From a checkpoint of a small transformer trained on Wikipedia: a variant of Muon for these matrices.
Each number is 128 + 24 x the weight over its row's rms, rounded and kept within 0 to 255. Layers, rows and columns count from 0. The size above them is the row's rms in percent of the matrix's.

# layer 5 MLP gate, 832x320, rms 0.392, rows 370-424, columns 200-239
size [ 98  98 102  99 100 103 103  94 102  96  99  98  96  99 104  99  97  99  95 101 100  99 103 101 101 101  97  98 102  95  99 103 103 103 104  98 106  99 103 101 104 101  99  97 103 107 100  98  95  96  97 101  97 100 101]
[[138 181  82 166  65 101 162  86 149 138 111 146 162 143 120 102 108 130 132 103 107 168 136 150 135 118  91 123 135 104 127 149 192 112 133 128 146 100 153 110]
 [148 156  86 136 113 101 159 153 113 120 122 124 138 137 154 131 108 122 173 147 157  93 122 119  71 115 128 145 107 135  99 108 147 155 142 135 138  91 146 132]
 [146 135 128  97 142 106 101 105 159  89 121 144 139 117 139 116  98 136 123 107 125 187 130 122 153 150  99 106 107 145 128 131 116 155 117 185 136 146 145 110]
 [145 100 110 102 127 103 164 133 140 132 111 108 132 131  99 123 165 119 105  90 162 138 100  99 127 130 106 112 103 149 113 125 167 139 152 175 140 110 166 125]
 [119 136 129  93 134 159 125 134 141 148 155 123 173 115  93 115 116 135 112 166 106 142 126 140 148 139 108 118 126 140 136 104 108  96  91  93 170 102 135 146]
 [106 158 143 107 132 147 102  93  92 120 161 131 137 127 155 122 106 159 147 110 173 109 142 173 123 122 124 160 119 115 122 107 171 144 110  93 122  90 149 140]
 [137  99 148 103 144 147 113 141 156 152 131  86  58 167 110 168  85 151 177 157 100 163 114 111 118 123 120  71 110 163 124 152 116 148 159 137 138 141 126 170]
 [113 131 123 119 163  98 140 101 162 149 115 139 111 148  67 159 130 128 168 156 159 146 181 109 144 154  99 147 120 128 113 126 129 115 132  90 136 137 131 143]
 [129 126 159 161 121 153 104 118 153 149 152  66 118 109 184 132  87 153 114 130 127 110  95 109 125 116 103 123  91 125 110 152 118 161 127 125 174 146 129 152]
 [116 132 128 127 136 158 148 177 128 200 122 107 127 126  83  88 112 149 111 122 180 171 125  94 113 114 144 114 105 133 165 171 138 143 108 168 125 132 124 106]
 [107  74 114 139 124 122  90 171 114 115 142  98 116 158 138  95 114 137 114 123  94 117 136 169 157 172 157 102 126 166  99 163 132 146 140 172 142 159 159 154]
 [173 120  97 138 152  97 138 149 122 112 145 124  96 187 104 138 130 102 141 107 140 142 138 127 124 100 102 105 111 102 147 125 150  88 120 139 136 137 133 110]
 [ 83 112  87 129 128 120  88 117 141 126  90 111 139 131 133 135 118 113 158 111 174 112 104  80  92  72 137 114  95 107 134 161 133 133 151 130 115 164 170 146]
 [120 115 155 111 156 118 142  87 120 156 105  87 160 141 131 132 116 155 123 108 173 123 172 100  96 120 149 133 137 122 107 148 129 156 112 140 117 158 103  90]
 [134 135 142 125 160  65 134 122  98 114 124 167 152 111  98 144 144  96 102 203 110 143 145 106 112 118 134 130 109  89 113  86 107 108 147 176 134 108 123  95]
 [136 108  89 123 146 177 158 157 115 122 159 166 116 133 109  48 128  94 163 142 139 136 171 129 118 124  69 137 109 125 113 151 166  92 143 146  75 132 152 128]
 [133 110 127 151 107 129 152 100 105 149 112 112  94 111 131 135 152 161 104 169 104 160 146 112 132 141 129 126 154 106 182 111 111 136  78 133 113 135  85 134]
 [116 140 117 154 107  88  85 150  79 123 110 165 138 170 159 153 138 100 108 138 149 126 133 142 150 106 174 148  90 125 133 153 128 105 140 103 136 110 170 144]
 [142 109 104 114 132 114 129 120 139 145 162 117 170 144 113 187 120 106 132 156 127 128 162 123 125 131 150  88 167 140 158 123 160  98  98 131 132 115 101 145]
 [118 170 151 139 118 114 120 110 101 132 156 150  79 113 133 113 137 124 118 139 161 155 118 166  98 150 119 157 159 170 115 150 145  97  79 119  61 140 154 128]
 [122 150  79 115 147 131 169 114 135 120 138  98 128  79 137  82  91 105 114 131 149  81 134 118 147 132 149 106 173 110 159 118 129 129 106 116 139 176 152 115]
 [147 124 111 169  93 181 117 136  99 146 132 123 146 157 129 164 146 103 121 138 111 169 136 153 147 147 114 132 109  93  88 119 142 147  94 128 100 165 105 113]
 [153 116  54 122  98  80 139 142 100 115 137 119 144 131 120 144 105  95 126 140 146 129 137  88 155 143 111 161 135 157 120 144 128 165 141 124 126 146 144  91]
 [124 160  83 118 120 132 157 134 145  68  88  78 179 117 160 137 123 150 151 162 111 149 180 106 155 129 157 124 114 115 136 131 104 153  96 118 126 108 140 109]
 [120 119 125  96 111 118 128 120 127  66  97 123 164 119 109 134 155 126 109 127 107 100 113  84 106 144 131 134 118 125 161 150  89 163 161 157  99 110 133 123]
 [130 196 142 116 114 149 122 111  93 144 106  97  70 117 115 108 140 165 134  90 143 129 156 104 115 113 153 130 128 114 102 118 137 123 141 124 187 124 147 130]
 [ 89 125 113 161 124 155 140 158 144 114 116 154 172 148 137 132 123 126  78  82 127 132 101 150 103 126 110 129 140 138 100 117 153 139 165 105 138 139 152 121]
 [127 140 139 143 128 159 156 159 105 137 144 144  84 127 169 145 126 128 196 112 121 120 115 103 162 135 103 133 100 149 165 138 152 147 116  89 128  86  91 145]
 [124 148 124 133  74 150 123 112 119 114 189 167 135 148  90 113 104 123  98  96 146 123 157 178 150 146 112 135 135 188 145 135  97 153 113 138 106 108 108 161]
 [106 125  95 140  86 167 130 133 154 116 113 154 161 122 156 120 116 119 139 122 116 151 113 130 158 127 137 157 115 137 159 141 184 155  93  96 132 109 115 107]
 [159 137  94  42 124 125 190  99 111 129 136 148 135 130  81 171 118 156 127 133 142 156 100 155 134 107 152  96  82 119 128 135 123 109 114 158 146  84 136 145]
 [135  74 165 126 116 142 103 152 140 107 118 106 109  97 144 161 156 154  70 131  59 130 126 115 119 124  86  96 110 165 143 150 102 149 135 145 111 120  95 124]
 [131 160 102 138  99 100 117 128 120 114 143 126 140 121 120 118 113 120 121 165  85 163 172 157 137 170 129  81 158 158 128 115 110 114 156 114  62 133 112 125]
 [127 179  97 130 129  93 115 119 171 135 140  96 156 105 135  91 121 109 163 120 145 132 127 110  91 123 149 111 133 163 115 125 173 163 137 161 130 120 113 123]
 [151 120 121 126 171 159 161  82 125 140 120 142 142 139  98 112 124 110 126 104 155 113 123  57 200  71 106  93  97 164 147  92 145 152 149 113 133 123 135 126]
 [131 144 126 117 107 128 107 129 134 144 130 120 151 177 161 135 139  88 131 107 112  95 134 158 140 114 140 107 149 121 105 156 146 190  85 115 137 154 111 119]
 [162 133 111 149 146  77 107 104  93 109 158 146 153 145 126 126 124 132 102 130 120 111 144 138  95 121 126 101 148  91 124 148 121 108 136 140 128 170 181  79]
 [ 66 169 118 169 140 115  96 105  95  94 127 114 137 115  61 102 134 162 142 123 126 134 155 119 150 136 120 116 121 140 130 108 121 100 111 156 106 114 114 130]
 [123 130 130 144 121 122 123 149  94 146  96  87 153 120 123 153  71 122  96 117 146 115 147  94 117 143 122 185 128 132 138 165 167 175 123 105 116  84 110 152]
 [160 171 155 130 113 118 140 131 117 103 155 131 156 136 121 136 154  96  95 137 132 124 130 170 121 141 134 136 126 145  88 141  91 134 164 137 119 150 145  73]
 [131 100 106 122 154 117 157 161 135 139 117 136  98 129 131 144 133 157 153 106  77 129 142 122 157 142 132 160 117 113 147  89 103 142 151 158 141  68 126 138]
 [191 102 101 129 145 133 104 168 157 139 113 106 154 143 136 157 159 133 106 124 174 125 117  97 137 113  69 121 105 144 105  99 120 131 121 143 124 102 159 118]
 [133 147 112 116 145 155 118 136 133 138 118 136 153  83 126 154  80 139 125 154 125 113 108 144 161 109 149 124 164 138 139 107 129 122  93 130 140 139 119  98]
 [102 157 122 120 138 115 136 189 115 139 113 134 107 114 146 129 130 140  94 121 142 131 113 111  35 154 151 153 115  86 196 154 121 150 105 169 125 153 137 161]
 [ 80 124 132 169 151 137 138 146 154 144 127 151 122  99 124 130 167 147  90 114 108 132 131 134 154  62 140 155 101 144  54 111  99 108 126 123 133 101 146 123]
 [ 90 114  91 127 133 155 133 157 126 138 100 128 112 167 143 109  91 135 105  88 125 131 118 126  97 135 125  93 127 116 126  72 120 145 161 150 141 123 133 124]
 [131 153 100 136 103 142 160 143 135  65 138 124  90 166 116  97 151  98  72 190 180 106 152 169 105 137 103 139 146 113 128 101 136 126 126 128 159 140 127 106]
 [ 93 147 146 116 129 118 125 158 160  79 149 144 152 113 129  73 166 145 141 135 129 104  94 115 114 146 118 146 147  46 111 138 115 135 128 134 132 120 106 104]
 [142 173 152 120 111  94 112 122 115 161 143 127 133 150 111 109 140 130 152 128 172 118 141 144 105 124 154 169 151 138 156 167 106 117 143 114 141 129 120 158]
 [133 160  99  99 119 102 139 120 124 110 153 140 103 174 126 124 155 187 185 135 150  79 152 178 127 121 126 169  99 112 106 132 159 132 144 142 174 182 135 169]
 [ 98 129  89 131  95 141 113 127  76 138 109 164 116 138 117 117 109 153 118 102  98 136 127 124 108 121 106 101 134 117 155 109 166 137 180  69  97 143 141 126]
 [111 165 104 125  86 149 145 144 134 166 136 143  98 158 135 165 155 104 111 143 170 118 124 114 126 111 156 133  94 148 139 114  89  75 135 118 151  83 139 103]
 [113 135 133 176 116 163 190 110 104 147 102 104 108 174 107 114 157 114 158 118 190 139  74 119  98 156 134 151  92 134  87 134 133  92 163 119 159 123 125  85]
 [ 86 158 137 117 119  63 129 136 157 145 106  97 152 115 123  94 141 134 156 145  83 180 119 152 119 164 119 134 166 132 127 112 175  88 176 154 124 147 140 126]
 [108 150 106 152 117  66 118 149 151 136  97 161 138 146 121 136  74 122 115 170 103 154 151 149 139 114 131 117 138  97  80  92  85 140 140 120 153 103 132 134]]
# layer 5 MLP up, 832x320, rms 0.41, rows 370-423, columns 200-239
size [ 96 104 103  97 102 101 107  98 102  94  96 101  96  96 106 105  93  93  97 101  93  97 113  98 101 101  96  94 100 100  97 105  99  98 100 102 104 100 101 106 106 104 103  94 108 107 102  96  98  97  92  95  92 108]
[[ 91 186 127 128 148 152 181 137 138 144 147 152 139  93 126 127  84 113 179 127 146 144 138 131 116 113 137 132 156 134  92 143 147 106 151  98 123 125 125 130]
 [ 96 121  91 112 109 122 134 125 156 128 127  86 139 165 174 153 109 121 129 127  98 128 116 109  99 106  99 167 174  77 128 111 105 140 141  97  96 148 154 151]
 [161 116 117 109 107 144 116 165 121 144 140 158 142 149 131  91 149 128 194 120 135 125 132 111 159 108 142 126 126 124 132 125 121 145  99 124 127 124  92 102]
 [123 110 165 117 145 145 142 131 134 104 119 142 186 128 129 132  95 156 144 133 105 119 149 171 164 126 137 118 124 109 166  84 132 130 108 118 126 158 172 145]
 [176 134 121 153  90 104 114 104 111  68  99 120 158 130  99 114  97 114 139 144 135 165 105 131 129 119 137 122 166 127 154 153  98 123 106 162 101 178 165 173]
 [142 118 141 118 132 135 121 158 161 139  83 147 127  99 113 158 112 164 124 173 138 129 176 140 145 151 128 165 115  73 140 177 136 130 114 146 131 106  90 160]
 [118 152 143 113 113 112 181 134 111 122 128 183  94 164 147 141 201 153 154  92 113 159  81 108 103  88 151 115 122 123 113 146 145 119  93 107 156 125  93 119]
 [143 136 124 151 134  65  96 105  87 107 136 161 131 150 129 127 154 134  88 120 111 146 162 109 123 143 159 139 106 176  92 111 120 141 129 149 108 144 139 172]
 [114 136 137 162 115 109 133 132  97 128 109 147 148 144 139 139 127 108 136 115 141 126 140 134 169 127 102 130 102 107 113 125 135 162 125 157 103 135 135 170]
 [130 109 106 104 169  95 154 122 111 142 151 152 155 132 104 103 122 136 121 158 149 111 112 103 118  98 170 156 122 136 107 156 111 168 132  96 101 143 134 110]
 [128 100 128 158 159 123 137 140 105 144 182 127 148 142 122 112 107 146 123 143 102 135 128  95  90 151 161 116 143 152  77 140 160 115 150 143 137 121 101 132]
 [147  75 130 106 147 119 155 142 156 112 141  72 136 156 107 114 130 137  79 111  94 152 108 134 126 111 156 157 144  84  91 129 133 134 150 120 100 115 137 118]
 [141 119 180  83 132 122 110 117 174 125 117 111 108 124 116 147 126 117 145  65 107 140 133 143 120 119 171 128 149  99 115 152  93  97 149 110 146 112 106 153]
 [142  88 132 161 123 166 135 102 142 137 170 140 103 116 113 138 129 140  79 176 125 131 179 100 150 139  77 112 166 149 147 132 129 122  86 101  86 154 132 185]
 [ 96 158 134  84  99 132 106 120 132 214 161 123 135 174  95 113  75 116 135  98 104 130 150 181 161 113 142 162 154 123 157 111 147 136 138 111 123 100 131 112]
 [143 107 149  81 128 151 141 153 135 115 117 128 125 112 115 154 134 104 173  99  95 165 149 179 106 123 112 152 128 124 146 142 115 134  76 142 134 128 151 147]
 [ 98 108 110 111 130 127 104 122 145 142 132 149 125 136  79 154  74 135 164 100 162 108 105 149 142 107 138  96 127 175 149  99 124 170 130 136 127 133 103 148]
 [148 138 150 133 128 155 168 128 165 147 198 127 117 166 134 108 126 129  89 140 139  97 133 112 166 142 119 121 132 126 113 127 109 139 134 136 174 118 141  91]
 [134 158 129 156 153 117 118 126  96 128 142 133 141 127 114 108 103 163 114  91 112 115 138 130 136 143 152 147 149 143 109 158 108 137 142 158 199 115 135 143]
 [144 151  84 127 161 133  98 111 115 105 114 172 124 149 120 119  83 137 156 149 127 174 132 179  91 116 134 112 140 133 127 135 153 137 111 148  91 152 120 102]
 [104 122 108 122 129 139 152 114 136 127 159 161 169 127 110  93 154 110 122 124 117 138 117 147 117 107 106 129  99 119 123 118 140 169 137 167 137 105 146  99]
 [118 118 137 159 165 141 168 110 117 145 148 120 141 132 175 220 130 125 127 131 114 108 104 142 127 157 152  92  94 125 107 123 138 162 115 141 122 114 130 164]
 [113 111 137 161 135 170 143 130 113 162 128 151 132 136 133 130 152 160 176  84 105  83  77 130 107 126 136 125 104 110 158 158 110  98 121 145 103 111 145 118]
 [132 145 151 161 107 126 107 128 118 158 116  97 122 160 126 135 119 110 131 127 102 122 104 129 147 124 105 115 119 152 150 118 121 112 173 130 131 171 160 124]
 [125 151 129 115 103 166 136 127 104 134 119  83 117 109 142 131 138 130 138 138  92 107 170 151 155 148 108 119 143 111 117 134 117 117 143 145 154 148 137 128]
 [ 97  94 127 120 122 120 135 136 141 136 126 122 138 131 157 188 140  97 121 137 123  95  93 162 172 102  80 116 127 106 113 192 116 127 105 126 144  94  73 120]
 [131 115 127 149 116 133 121 137 143 170 134 127 150 124 113 101 103 110  85 131 104 126  94 127 130 118 128 159 139 142 115 167 149 141 172 113  74 104 119 140]
 [ 97 118 130 142 171 143 170 135 132 170 135 133 118 138 146 152 105 121 114 128 118 101 130 144 150 145 147 151 114 131 155 138 127 116  99 120 144  73 120 123]
 [117 145 134 141 100 153 120 100 149 166 101 169 135  98 115  98  91 148 117 165 115 132 176  93 173 159 146 101 112 111 155 108 124 132 130 139 130 153 124 141]
 [112 149 118 114 135 177 112 137 179 151 115 165 121 130 188 138 109 135 183 131  96 124 109 165 117 129 158 106 109 128 137 117 158 131 149 134 114 111 164 143]
 [144 118 119 119 102 115 143 134 148 141 132 127 114  87 104 133 118 162 139 165 149 143 136 158  85 144 128 121 145 153 115 183 141 144 144 137 139 114  92 160]
 [116 139 121 142 139 139  96 119 123 114 134 163 130 155 126 161 116 125 171 109 126 132 120 146 108  94 136 109 120 139 189 117 149 129 121 166 139 124 160 136]
 [116 103 126 123  78 137 189 108  96 157 130 142 144  72 173 143 125  84 101 144 138 148 118 133 104 129 104 116 165  88 111 147 126 153 146  93 174 138 115 126]
 [121  92 170 131 103 115 143 126 168 163 158 118 112 114 144 127 158 128  84 142 162 127 115 130 126 159 126 124 133 137 109 154 128 139 140 127 167 133 118 126]
 [151 131 110 157 120 145 121 124 107 118 190 139 161 114  91 155 159 138 141 140 137 143 149 117 141 108 111 122 146 135 134 146  85 135 140 122 131 104 157 143]
 [ 72 134 139  83 116 153 132 121 144 155 109  86 143 111 140 116  95 158  72 130 121 136 129 104 149  83 128 120 111 116 114  92 149 149 125 128 111 101  84 113]
 [125 134 124  89 184 135 137 141 124 129 108 126 124 116 134 121 114 115 137 112 131 140 164 120 133 132 107 129 188 104 131  97 139 128 108 146  98  90 140 139]
 [153 147 141 120 134  97 126 107 151  85 152  78 100 103 120 146 132 132 119 124  84 157 160 177 148  98 125 135 138 162  77 140 165 102 111 175 122 161  69 144]
 [171 150 121 165 104 142  94 127  95  96 139 138 116 121 122 109 106 109 145 199 160 148 108 137 138 148 161 100 124 149  82 141 102 142  77 136  93  88 136 113]
 [129 114 142 106 136 160 147 140 170  85 126 122 114 132 115  87 102 141 141  98 131 118 168 116  89 105 112 120  92 152 163 138 141 132 175 129 135  95 169 139]
 [114 116 157  99 121 151  99 119 150 160 113 105 103 140 121 173 118 142 136 130 168 128 108 103  93 101  76 161  97 157 128 142 105 124 130  67 115 144 146 127]
 [130 190  81 109 118 126 151  98  90 118  96 119  91 105 101 116 111 152 106 138 113 122 124 130 169 147 152 139  94 162  94 102 150 163 100 138 177 108 129 118]
 [128 103 131 154 116 181 154  83  95 140 144 120 114 134 103 142 127 149  86 118 111 140 127 160 123  89 121 129 126 172 150 143  91 140 129 154 123 149 100 126]
 [ 97  92 118  88 117 120 106 135 102 183 126 127 125 134 126 148 118 135 137 119 143  94 110 118 116  81 105 102 157 123 119 144 129 137 150 156 125 191 124 159]
 [120 138 124 164 118 113 159 124 144 107 114 121 130 135 171  89 113 165 108 135  82 133 121 128 196 149 122 144 115 135 155 145 145 114 129 173 130 151 115 113]
 [136 136 134 110 110 183 126 116 126 184 181 101 116 113 145 134 119  92 153 121 129  80 164 140 130 145 122 109 130  89 111 135 178 156 139 117 133 171 124 105]
 [110 132 142  78 112 117 163 122 111 202 118  94  85 125  73 111 117 143  97 105 133 113 101 151 121  66 140 145 149 147 125 158 144 152  66 152 127 106 124 155]
 [113  87 170 159 165 140 149 139 133 127 142 155 149  89 158 168 135 126 172 100 170 110 125 127 161 124 150 152 115 167 150 120 151 121 150 111 129 160 135 105]
 [148 143 142  80 145 113 126 132  99 157  98 172 134  97 142 132  90 110 124 124 111 120 135 135 112  74 146 136 118 139  65 137  74 147  99 133 117 162 136  99]
 [129 156 161 146 130 163 122 108 128 150 100 117 113 106 155 119  87  98 179  92 118 129 116 113 124 130 128 133 152 151 144 118 149 130 122 147 112 120  71 132]
 [156 140 104 141 117 170 162 168 184 153 152 132 151 114 115 123 136 101 152 153 164 132  96  94 151 173 117  90  99 156 102 130 191 114 124 159 120 122 142  76]
 [136 141 127 153 105  97 123 169 129 127 122 166  76 137 164 155 160 165 149 164 129 102  98 169 133  99 122 103 123 171 138 104 145 111 149 115 117 113 108 120]
 [ 94 126 144 122  96 125  70 121 124 108 122 163  91 131 116 139 129 164 122 121 149  81 145 152 186 146 105  84 104 118 130 148 177 103 152 123 162 106  92 123]
 [157 101 133 150 129 127 145 141 148 120 122 158 130 154 138 156 131 137 145 115 131 118  82 142  99 178  89 150 120 108 103 129  78 121 131 173 139 155 147 131]]
# layer 5 MLP down (transposed), 832x320, rms 0.103, rows 370-423, columns 200-239
size [100  98 108  99 102 101 106  99 105  95  98 102  95  98  97 105 100  95  98 102  98  97  97  94 101  99  98  93 103 103  98 101 101  99 101 100 103  99  97 101  98  98 101  94 107 104  99  93  98  93  95  98  96 104]
[[119 121  92 125  88 142 162  81 145 133  78 125 101 135 147 174 143 173 150  83  69 106 121 155 141 106 108 110 155 104 159 154 139 130 130 131 133 101 132 112]
 [ 79 128 136 150 162 101 159 116 124 114 133 156 144 165 119 105 149 101 128  95 170 131 118 142 101 118 144  99 119 130 144 161 145 140  93 133 115  75 127 102]
 [130 149 119 153 104 136 136 114 114 139 119 178 134 125 112 160 146 131 134  80 200  94 142 198 116 125  95 158 135 150 131 125 120  95 144 116 149 142 113 136]
 [122 123 118 114  82 136 125 147  89 172 155 107 130 151 115  87 151 150 118 118  99 156 126 123 116 106 114 130 138 132  73 142 111 104 113 114  90 137  80 114]
 [131  95 114 102 163 106 152 183 133 101 123 152 119 100 135 127 128  82 146 153 104 105  87 176 141 112 110 103 117  99 113  92 165 113 153 105 153 143 141 151]
 [117 131 124  92 134 111 123 126 187 158 113 100 168 139 129  88 138  91 141  89 143  85  97 133 147 108 152 130 113 171 133 136 108 155 110 149 128 157 127 145]
 [143 104 115 117  99 106 131 105 116  56 101 158 123 160 102 139 159 145 126 167 143  60 135  80 163 114 139 139 130 147 132 153 126  66 142 132 171 110 124 116]
 [143 125  83 125 177 163 116 116 134 131 134 176 135 129 132 147 154 131 146 132 100 110 145 155 149 146 146 107 109 105 146  79 136 113 129  81 146 129 121 106]
 [109 101  92 140 136 153 112  96 142 140 130 112 124 108  67 122 104  65 149 120 150 128 109 148 130 131 150 114 148 112 141 132 106 105  97 109 120 135 123 133]
 [137 190 156 140 105 158 113 162 128 148 123 138  80 165 121 109 128  96 141 108 141 146 108 114 115 130 104 114 132 135  73 105 152 120 137 136 124 143 144 186]
 [ 96 132 153 104 172 113 167  96 148  96 170 114 147 122 125 105 124 148 140 137  98 148 103 135 110 145 148 130 112 132 167 144 112 139 114 103  92 120 150 116]
 [112 153 105 142 136 129 109 118 148 132 110 122 108 106 126 114 126 147 155 124 201 160 111 143 140 119 152 133 102 126 110 156  89 109  91 102 132 107 115 183]
 [107  83 120 176 179 141  93 138 111 160 126 138 121 177 151 159 104 129 110 113 142 129 102 142 121 133  96 120 167  94 141 112 116 116 127 132 119 134 149 130]
 [106 108 102 143 168 122 111 105 102 101 137 158 100 135 128  99 176 101 113 127 126 127 110 138 108 133 121  86 124 127  92 165 132 113 134 127 140 144 154 139]
 [128 135 188 156 126 135 143 134 113 104 127 133 123 146 150 125 130 117 120 124 106 145 125  88 121 144 158 100 137 119  98 143 111 138 100 101 126 121 139 166]
 [146 142 163 131 103 123 135 127 123 103 133 103 148 132 116  93 136 196 144 149 144  97 138 144 112  97 155 105 140 105 133 126 101 103 112 123 136 100 161 146]
 [133 176 139 130 114 106 134 122 100 121  81 129 164 137 149 126 173 191 119 157  88 164 131 124 106 151 113 147 111 129 180 151  79 144 159 145 119 117  62 113]
 [115 141 147 130 144 122 129 102 137 115 127 141  94 136 121 129 141  97 154 160 167 140  79 116  92 108 109  95 121 128 135 128  97 106  84 110 136 113  94 146]
 [135 103 122 113 150 125 166 163 178 113 149  94 160 108 141 124 108 121 159 132 141 131 134 104 164  95 121 144 104 152  86 159 116 110 136 114 186 155 126 134]
 [116 105 134 150 107  95 138 152 127 168 106 143 124 116 110 134 169 117 101 152 142 122 141 183 148 131 122 146 127 132 103 149 150 143 116 158 158 182 110 106]
 [ 93 139 129 136 125 155 108 107 108 153 163  97  98  89 113 118 154 175 107 126 152 111 136  87 126 140 101 114 119 150 135 120  88 135 177 169  85 133 141 123]
 [129 132 146 137 168 134 116 115 131 128 113 111 151 161 167 175  75 132 161 102 121 168 151 133 111 142 131 114 135 124 122 149 151  88 105 122 112 149 159 118]
 [105 125 103 147 158 162  69  86 110 126 186 144 131 128 128 126 157 101 159 150 107 138 174 121 132  99 154 145 125 162 108 106 184 154 121 102 141 155 127 131]
 [105 115 122 131 120 155 163 130 160 111 119 117 143 159 118 135 188 142 109 129 116 124 109 163 125 145 141 129 178 138  92 114 169 180  91 128 143 120 128 144]
 [142 114 137 141 106 134 146 124 134 148 145 146 156 147 123 127 143 138  61 138 114 103 125 106 135 124 145 141 140 105  85 100 113 166 118 132 136 133 115 127]
 [145  96 121 198 137 132  87  93 141 128 159 129 119 161 101 106 132 124 104 163 137 169 136 124 141 131 125  95 140 110 120 160  97 112 126 156 105 152 140  81]
 [128 150 112 158 134 142 107 126 116 126 162 124 133 167 170  25 120 118 145 127 159 115 120 147 152 131 137 121  92 101 120 172 126  84 140 124 127 160 172  91]
 [114 141 119 113  98 118 136 141  78  70 113 135 115 142 185 129 135 171 137 112  88 104  78 134 114  92 131 106 118  95 143 133 144 174 162 125 139 128 172 140]
 [130 186 123 146 155 137 114 145 172 144 120 121  91  80  86 127 119 107 126 184 146 171 145 102 125 136 150 103 132 130 130 138 127 148 117 111 132 131 141 119]
 [125 142 153 133  83 124 130 158  99 127 127 148 124 157 139 145 153 108 164 148  88 123 133 149 162 146 155  92 143 116 147 140 136 128 126 142 137 103 133 111]
 [137 122 123 122 159 124 151 103 153 161 120 108 143 126 130 155 133 154 108 114 115  96 145 139 150  91 135 111 115 114 131 128 135 130 128 134 158 144 101 113]
 [114 133 124 166 161 131  87 145 171 106 132 115 135 142 103 119 158 143 175 111 124 111 174 186 109 128 153 122 121 141 111 109 130 156 152  99 101 125 135 127]
 [108 178 148 147 147 113 107 139 142 141 132 136 153 149 123 107  89 146 128 138 183 129 125 145 163  78  93 136 117 129 122 122 107 118 116 150 121  87 113 106]
 [119 127  86 121 148 164 155 155 100 114 120 117 104 102 121 144 134 106 125 139 118  96 154 120 106 132 105 192  71 129 165 109 130 152  73 151 150 145 127 157]
 [183 141 118 102 140 149 185 122 162  85 102 143 113 126 123 130  90 129 142 142  95 130 147 120 140 166 116 142 140 187 132 203  77 128 142 135 152 101 113 156]
 [118 116 121 153 114 112  98 149  85 104 148 128 150  94 110 124 139 124 130 110 137 105 148  97  94 149 116 124 144 118 159 146 156 122 179 125 178 119 158 132]
 [184 157  85  92 132 111 112 104  98 115 127 150 115 118 130 112 116 122 119 138 154 131 168 169 136 135  77 105 141 114 156 112 132 143 110 111 143 121 160 136]
 [120 108 103 109 140 146 113 113 126 139 151 101 153 120 117 126 113 177 138  96 138  89 158 141 166 124 147 158  88  98 154 120 138 108 144 112 105 113 168 152]
 [ 93 107  85 118  99 156 118 114 151 126 115 157 107 140 153  86 173 139 145 143 176 115 127 144  97 119 109  63 141  58 116 133 141 102  64 145 166  88 131 108]
 [119 145 101 156 112 162 156 165 177 141 133 175 143 154 168 134 106  91 115 145  97 114 112  84 118 152 127 151 100 119 126 128 153 170 142 109 131 129 117 138]
 [130 194 154 121 117 125 148 135 186  84 147 137 156  95  62 161 125 138 119 143 156 137 110 111 141 103 181  77 144 134 109 115  62 147 131 108 164 107 162 121]
 [183 123  97 110 124 121 147 140 125 134 101  93 164 128  93 136 144 146 123 144 103 137 171 128 124 149 103 171 165  96 118 108 128 106 130 122 144 122 112 148]
 [116 138 109 136 142  96 100 120 166 130 131 127 159 117 114 112 137 169 125 124  87 136  73  98  74  86 128  77 161 112 125 153 139  92 127 101 165 109 133 131]
 [197 132 138 131 124 139 123 140 157 125 127 147 170  86 155 125 130 104 110 152  92 135 141 131  90 132 149 139 122 100 110 113  78 136 151 124 112  88 136  94]
 [130 108 134 192 118 106 109 145 124 114 137 113 148 125 105 143  78 106 143 141 100 161  91 164 143 119 172 129 148 117 101 192 154 139 143 163 122 146 136 133]
 [132  94 134 126  93 112 154  81 143 170 126  97 156 149 177  88 104 138  75 105 113  86 138 154 159  80 106 121 138 117 142  90 119  87 144 122  85 129 119 122]
 [129 133 103 140 163 130 134 120 139 111 117 126 105  92 139 124 124 128 152 134 164 135 156 162 108 149 129  81 114 100 100 110 163 128  97 146 170 136 145 143]
 [106 170 145 126 152 119 139 111 145 130 148 170 148 123 107 132 146 104  97 124 118 101 144  99 124 116 110 123 156 123 124 130 149 164 132 129 139 103 144 121]
 [144 133 141 136 167 131 119 120 127 101 131 111 132 160 103 124 136 104 171 116 147 116 151 112 146 110 140 143 127 137 163 101 111 168 120 163 145 112 149 129]
 [110 100 110 123 110 131 144 133 117 154 109 121 141 141 106 124 167 135 122 104 167 126 119 141 186 136 102  64 126 104 160 122 132 126 111 146 137 144 100  81]
 [136 101 140 125 139 137 103  95 108 101 154 116 108 127 101 152 124 172 126 110 104 101 108 134  87 100 156 156 157 120 184  56 119 117 118 111 139 116 119 126]
 [138  99 102 168 148 156 102 154  96 153 119  95 129 122 128 120 176 161 144 164 138 160  92 127 159 158 127 115  93 138 138 117 109 133 140 109 124 139 132 121]
 [141 101 149 148 155 129 117 123 114 131  95 120 126 115 109 128 168 118 138 108  54 143 114 119  78 140 138  97 129 129 110 124  79 125  57 137 141 107 157 156]
 [129 148 113 125 143 163  95 154  84  86 134 131 145 153 123 127  79 166 120 152 145 115 153 139 184 150 150 130 142 149 117 155  93  91  97 123 108 144 115 114]]